Weights of a small GPT-style language model, trained from scratch on English Wikipedia.
Size: 12 layers, width 64, 2 heads of 32, vocabulary 8192, 1.08M parameters.
Each number is 128 + 32 x the weight over the matrix's rms, rounded and kept within 0 to 255. Layers, rows and columns count from 0. Numbers have three digits each.

# k: layer 2 attention key, 64x64, rms 0.353, rows 21-35, columns 0-63
# q: layer 2 attention query, 64x64, rms 0.367, rows 22-35, columns 0-63
# v: layer 2 attention value, 64x64, rms 0.481, rows 0-31, columns 0-63
# o: layer 2 attention output (transposed), 64x64, rms 0.466, rows 0-31, columns 0-63
k21:121144093170150170082084042133122133163092178170116132127107132118121164137157176125163068068136175130108201108153090147159153139079162123143111166135103130134088140144144159097100117132058108
q22:157139144143125086060115080161168113079120095163119142089070163131113126137125136088211100125141180124102190113130132149152136174153151168111137124136096113109112112172127166110133079177132148
k22:143125112125130128145141134102108124118128126111156095143176096099137091077084096133109109135138118086129147121104105103123137131099115144080080112148067135103117108129150141141090111155108117
q23:097111141127120165159201159167109130066067074084116074137129133164094081134077125170118130103122076103170136165137176138117096147128129119105093122070138154089143158114116093126142154171115160
k23:112117139100122140123145142123117096117130134139115130134145106086160101141107136084074091147098126147126114079080183116125130098076104053118165162142135049123097202099095116154119093139194086
q24:089076091139164185156098188095094149169122104161125125075109150123166144128167164115149025107144124198161104195124159108166179062101073129141150124161136095117161121110141130152105082133119129
k24:185168088211060117082127124133165119107140108073115178130094167141134172115142117092052165072119114130139143079084099128121125174174180153111158152109109120149091142181166118116095149102169141
q25:088087040125104137236162228159111119113098134143131122143114149156208108088136087127035147085108094155129111177144146141048114064059082128202116164129158124158128116173182126161102168172198128
k25:138201092110166150133137124157091133138138100135114171121055165067173134150134109101147119041106097170135113110121164145121135144138095095122162102122143085132099185095121155124118142140166131
q26:155137098190088087124121086071086157152169182103142161093163108108133118102147168157184112121120118100117144083115025077083119173156121125112185077069156148046133153060202081113129148225115133
k26:133105166081099177117099105118094115102121147131107136114115145071094097140114131157139077125145119120148149142173206164118137145154131132096102137105099090142131124129100210168105088095097135
q27:120175185147126117144093125146171149106181063104101096162167147154082152130107121175116127121161109133167102111148137116117100114169172150085143087134152122117139126133118204119121134127100123
k27:120085103122151113091138102151100107135108167160129098134116090124145123106083113120158111097138161145146141113079078110177136154133125109198126159099142142113139096094142102107156157163112121
q28:158086132159147130164111170162096147098087153151163120183085128134098140112123112121079155062137105099079135126112185148103160150126168113181136154153125129126118087181084092109121135073114103
k28:102135122114136115156121100120104136139143161110121178117169086109154129136134092095121128117120080158158110134107109095154131101133102094172128067101137118099137133081159101130167123142137143
q29:170172200160149091139084107141123128126193163145105144163100124152089144157141139127159113181128119111116162104091122058171120113200182125127153155132153079097087148112104132144176118123084094
k29:134107145110110188082123114119059180133141195119090096127137074113108092130132158112169165125127162118112191050133117123103134185148156115135170159088139179180162104119165111154158147125116110
q30:133115161112164077146106139111144109171178115104132164167088084127111113073155070116158158148116111108080135100070156157115113169161146163175151153142122138124107065082104126143134120029136094
k30:080148165132123150129102192115119152092126129072078159123147089114130120132128176106155136135151143144133157133126149076125165140104128090097126122091144136157117143146150137162145141082054124
q31:094114080105110149138142140116119106118121127117163109143156126091165141138126096216139123089192098112091083122175123121089129111170085105099107126054124113139168115108172075139107110193107158
k31:102121100092143109147145120182161123114149086149110148158091138143121157105121129138117082115099129086115130113118162163165146126155103124115107136208108125128097104126106175143177097098168136
v0:115166118152190137201131061216144051168070192078103178122143093119190137124220205117124110179171200117107161015092080193178114230118142118086097126129157165095093159142142113067144116111137054
o0:160098157190091064072227157124108156121129081174164074079141155231113132184113091195170197054115059208161118145095101068151104094148120083146126037155154080106230128157089083134098140223140198
v1:051131110135126175077130116157117138097178134141180076121161117156137162120180120104124051127110160144104143113070132127086133135103122124088110114071150172111163120135121098153123143121130091
o1:127119111145046092150120125080162067102124082132134168154067141100154117091172124124098217171155115134109126104234117166133132117205159139097123137202168131160133124152180153158109117202133131
v2:106108127123156160127182186100170121080169095166115101132186126118108155120130084101138167075126182182092111149128177121101152122068154131109112053086139141165105073104102107087174120114110153
o2:173182082146108058177066107141118136181107139132150144103054054144079156156174115154149107142077090073108101147167154157133130119114113098159123128137141230082070158119114134138102064124092131
v3:168120143171148138120115132090079105148141088151154134028072097075115126042064123166139150140128162197132119156092129081179122089087137171107099150148133115165119127123137126090097129120117120
o3:097095151096191132167167164191087130143085132206151144214183123094102101161150134132079126106096127140073102123132199171130125100126145085217134167140153128107154163099124087171138124103167108
v4:158114113124095090200086176195165112066072154119141104131136114140108102140042181117162164131139129153132076164129102100117148151164152094100166155118160123173103060171180182106159144133177080
o4:137157118174221082022184092176106123133137092128146135111183152128127156151105120164091152084126146115090101103070179133199142121111099115205116139106060147124152163071092091103154077107108155
v5:156033096098095120132160116111135097094128063125089152091107182071103140133113159138128210103161132135112130171133139104113171153163084138087132100095125099158060235066110111097164110155038114
o5:179184115143168097160089114205095176101090200192156103149092095204089157180118149148164072107070158089155179131072177108143139115107150091108178221141109126104111125186071143102161160129113135
v6:116103090099130181127089089097143120123125120104120107141083127109120131109138152155132096147084111122132098159135150119101158112111055136064151181137144149091110132114145077120170199166094142
o6:106087121129156132155098154181128107120148152174163159138122159139131146128194108089134134107167109152119177059124138113126117127120123139101160153131136086150132096169129143152093123118117091
v7:166125160073134154135162103093130157095114149108150151102110129038098196139182132160114133000124108098184048091152144083210147117142140145117145123191115125183148116105108103142083155082150147
o7:162139126098195119116069171126116178166208151146080159174146086161170075136064108090105109238103104175083161152093105076091108107079162175192168104149131087080069156080146150133133063144145159
v8:170104122117062161133127062129152094056098088170126131108104118127219143162134141118138088156131175212122131123166171103180145083112124140120139103123166200100130109094088159093108117065104138
o8:158125074087182026173140137098087069164152134118148121192146106182120066125130133147107197108093095075104121114104115140080141116146158076168135122148107122161137095123114058166112170163166110
v9:091199162094114122077075123127131133147087161147155206146173137126128074127165111137091101152130095070151144081117093093131089144121172058169140141103107141084147068148185172138109174126172160
o9:082097093125107152140191139066145140166197146050151133111127156073176158110094159106154092140205177130179071199127119137145188157135044173124085083099104073147182139081117149131185095119155103
v10:078135145125152090166176078149124141145130141133133151140122080139091109125056155122067172147095117083091086150187152114092121114177093189175156089118051112153113167206218146152167094176142185
o10:121157159101160233054097083166136179106133137111124148119146212106149158143144120156155110068171132135147124129126150115181130119131176201083054115137118112114158110082089233093073136084099114
v11:135125105097104104176142128113133106141109055078161119097081074103118144173124170175158135135130090139132111098139114142119189109111140132087067147125144150156168115119103161197163106092067163
o11:151114160157171140143124133141088168078099151190125166156174109149124132107151123157120138098154137105103150160146115139169126125144143114158139139087175137058080125126187084108078166210118130
v12:138087133108098082058116166149087167150221135132120161130083145096133135118144117097094174151142145092149137202150128163082129181077074146136107078097162148099159173121128105128119063177131074
o12:147177169153080151141067100086140072081096124159104098170043137122155157100132147098192093106170127141134100090137102138088148159208133149077207175116148071150111112136067164084148227101070148
v13:172169127111139104130115094142117130164114174083148132091136097119147119074114143137096109098110097127134176117131146197092110191131086149171135125098103182086066123102143115106093188114171111
o13:136095158195109180109150117101137114151145117139129095141171151171080084097123099103142129106193098152174093158131115095115142108119154117147125071164133104145133153109156089155179145056111095
v14:162206100130127150077112078057095111112095111096129147068111128063139189053120080158126140176117122125144145108055173120125116142088184193073126124157144167108145100125097119148184243128147130
o14:073045047089141136202147163151072087171124154215185101189146095063120051119127172119121082117146095124157137161219126123128153074152092089140136143138156087167157144116145132196147099138102064
v15:167052129111135155135127146143167158111171086062138107089143135094125152106149153162161069151148093114128099162123155156108127109202086136123094143149089134122115149078115083158135165163065106
o15:093070129169164133125111140145133158077097139166097151131111166150075118095123095094070101147109150152106185092096129085117129103087154124109160151201128097136111085186172104139157103089140082
v16:113156148148117159149166103110139092121136099143136080170146057093084197216138121177092101116129131069151150071113207088127112092090128141096128119155069120121154123095198145149143130094103161
o16:090122063058144174129129130178135168160125181141136138146136106129136091102110168146129107181064062149148168204161127108136116143173180164088099090092181132095102130121152162112082095138133153
v17:125019107107125097123151122114133133098130170105139133198159096092128146109215105136123157154125106071118125123146136139159163175154145184137169065078144122106089151235122091135111199119122069
o17:121169050085129129108047098128068090129169130125078094095055158184153096124123120114157129136127123179177161124150087121151096072147140119069176156159102085198158133151112171143150106096127120
v18:069102142147064139135134133106119126137149198151138104151131177083055119166108206137114183143156118090160124138158128105206114120121142144126119118098138110114060126119151155090130153115181140
o18:094134128101191101082137106148178083155150164120162106092164129149125151177106163057130103159090125148164083148089136112123121111079129121124138139088067089088174168125102147124129115125131150
v19:068126137183130111166160152156068135149104130093144151120106163127113136129141123095156129134089079151056139118086087061132162159142161173151139155071150156108121100117126153119117152105151114
o19:163153100117108095130112102171156095061079117117154114135189137104163142170102134184051147138122193116179114101165169139106120123104107061108097198094081076146166157132165140157093142194108143
v20:156144124147044112110121105069105116116121138153149154080136148162117110109116129116145090080210147094135102089064119153127175089138082187169158118118190057175112103120164100125079119111153205
o20:097109194113172109168154193126148136104167113069085155132182064108111105120137149142126137203099081151132138147120193106110089043114106119099082099155080193083132129141148197152118129144160104
v21:099116129150183148094139113057154124191154164031157169125077111075146150139133166089142128064070110178124178152124102154089142078077112180185116101131131120086121118199172188098079105127045035
o21:136151063114080211146091095209104181087116078142080131149102143119134130111155061159082122053165103107161156094171094111172097126147109084081090169059152131123026161124128099122182162094165143
v22:108079093138090182070065173180092109150116073182142134141158101171134171095125135143147133114144159168127188078134126089086078109113062129138160089122127123158085115070111114138152104095139169
o22:103132168144084089175127110109168105152135152131099171140099107107052114112176158146124119143160143067149069177132166169182136111153152117131084150127145118126120117165112142147142149071137075
v23:130145107091121150075159139087176120045153144144210110148135094125111188166118131134134113135100066093156211130120117146057080151158119095194087089094130153149208139104106192211094125148136155
o23:111146139184041189127114076057110140149175149111071188191078089072138078046125190085149118128205151070146128172147110084148188100226173146063116146194142164125014133108195108090217139178148085
v24:201112139142114077225126108062115123162153149108081113107179174147108165102097100116148135169112160099101106033151123059140125119144124157088089193134170183143122153095143159119132070077124117
o24:150093142095185105119098166164135122119082157160117070153198114193171164171103111207129128156103113172053118152100109108117096093087136108128087147068045137109103095088098079140089175155119190
v25:138141128114074097138165180159068118172126124178104142130110085144146197161113088067117146085129148138114140140139171109183133124139127145123148114168162165133160094151123119109140089116128161
o25:146187130069107110157082113104127116113149149082119110142155096121101107133116168215143159178103106126143094142169119132086117144164153131135131129032163097112112146107126128141068164132098147
v26:075133134144128135139113092144136156151075140168117176136093093180093163076148154100132077110105105150197141126086106080169166145095140100191144100120137080215142118216113046125130148093171153
o26:149148157137084147087120176124093150124208105072085171100139120079176075169161140135125155113169165143105113122155152135102121108144112145166115103119153087097116147086103197131090125175148119
v27:085155147100126151180062134173051122187122094140133136109145145178097128175138146154085165148185130130124148103141092094086085137116122161081158086125083128236093156064189096084202050148186142
o27:116092210158121094107166123131202166081101114152114109109136109133080168146074128180140074137118141098141062184087169169137105136156157163170068084134159092028184107104050225064098150166057184
v28:189136171089085156154203099110143128151207110129177067046087138091131160112083149056133074112104143112137086167112170068159118117124133198144137129142103179173204173127126107038072070147099126
o28:145154146124163134135074144164119191086122150116103161231174117139136124146103130211082124168083090154073152048102145068048139125165205156114139143163139100065130116059125151154146156142129172
v29:102121121084170147113174173092165137141089111151151117098114115150123145148107158128141113137121073064147103120133093126138104123084193091120101168187219129121188174119124133067117169079125127
o29:130142211150105131130116092105094191105189171155145182153152098094122143102107102155224061102234127156094151080071046056126126157147073166120139105067107112000051156080116089089148093221133119
v30:098008123126103173102121044192129144131110115157086144145179136155034211105100129137076082155152172209109110072144125078180154139059084080119160109143141142115162140081128121124136121073140149
o30:208180157112102059075115145086179074143175135127158134166108137115177096178132153077143186145166152087081131128126067120133162146137167168140103143085093043134083092177075130122071154128175108
v31:070189117145159109079173083147151160099144104152108123094145132140156063090129156138132133126104153099194140090141129091043156111092184112102126175075136150080142144106105132099124122074148122
o31:147111149158069144176112113072108090163094167136201160131126115119187161101169091124198091085195087126084085094122118150135131166152092114106120112145121165090132140058110125109152140215123139
q32:162162177138084211118096131131060165142115149178110162199103080092198103102114126106172084063138084147089120092102117095109157134174146114168160122116205098112058189063081085096139175185098121
k32:079087149172105173137175179132134048134098144085175100127172164127074103131170166137093108144133106137180120142120192126114129114129135117133150169130144085105166158182158149120150121091141104
q33:108099120106154097139134117154198143154154163151158139121124166137177139146130102157136098165136133136123106145117086136169134175109121161105060093127057144122125077127107186113143145107119146
k33:163148083139133085127124110118133166124103117150111116134148099149094140140099141156129141125162163064128176146178103138133159144158205131139102135167140136147138082123145089174094083164138137
q34:101109092112112051177127153149148097135107089190152105177123148104116124135111180143102086111105129116127113136138153136099152103141141162103095138138089127105099111112053179092034171167142123
k34:082154016117104093108143105072151090159146089155112065101087195149158186109103110122086098116105173143132094188135067144120112128113096123142129104139089091140108104116144120104099164142126136
q35:149164116153111097158146121114129198124188143077127075085103157189137140169128127101121136155098122123171189163116103096106120152128078110109173152162124118129115122156094147124198162102174175
k35:093163107085114103169117173115119077145126095148085128157087136097118142127098161151073088115123160131121072114103152173139135103132144144200141147092166092107110158147109116120072150136122109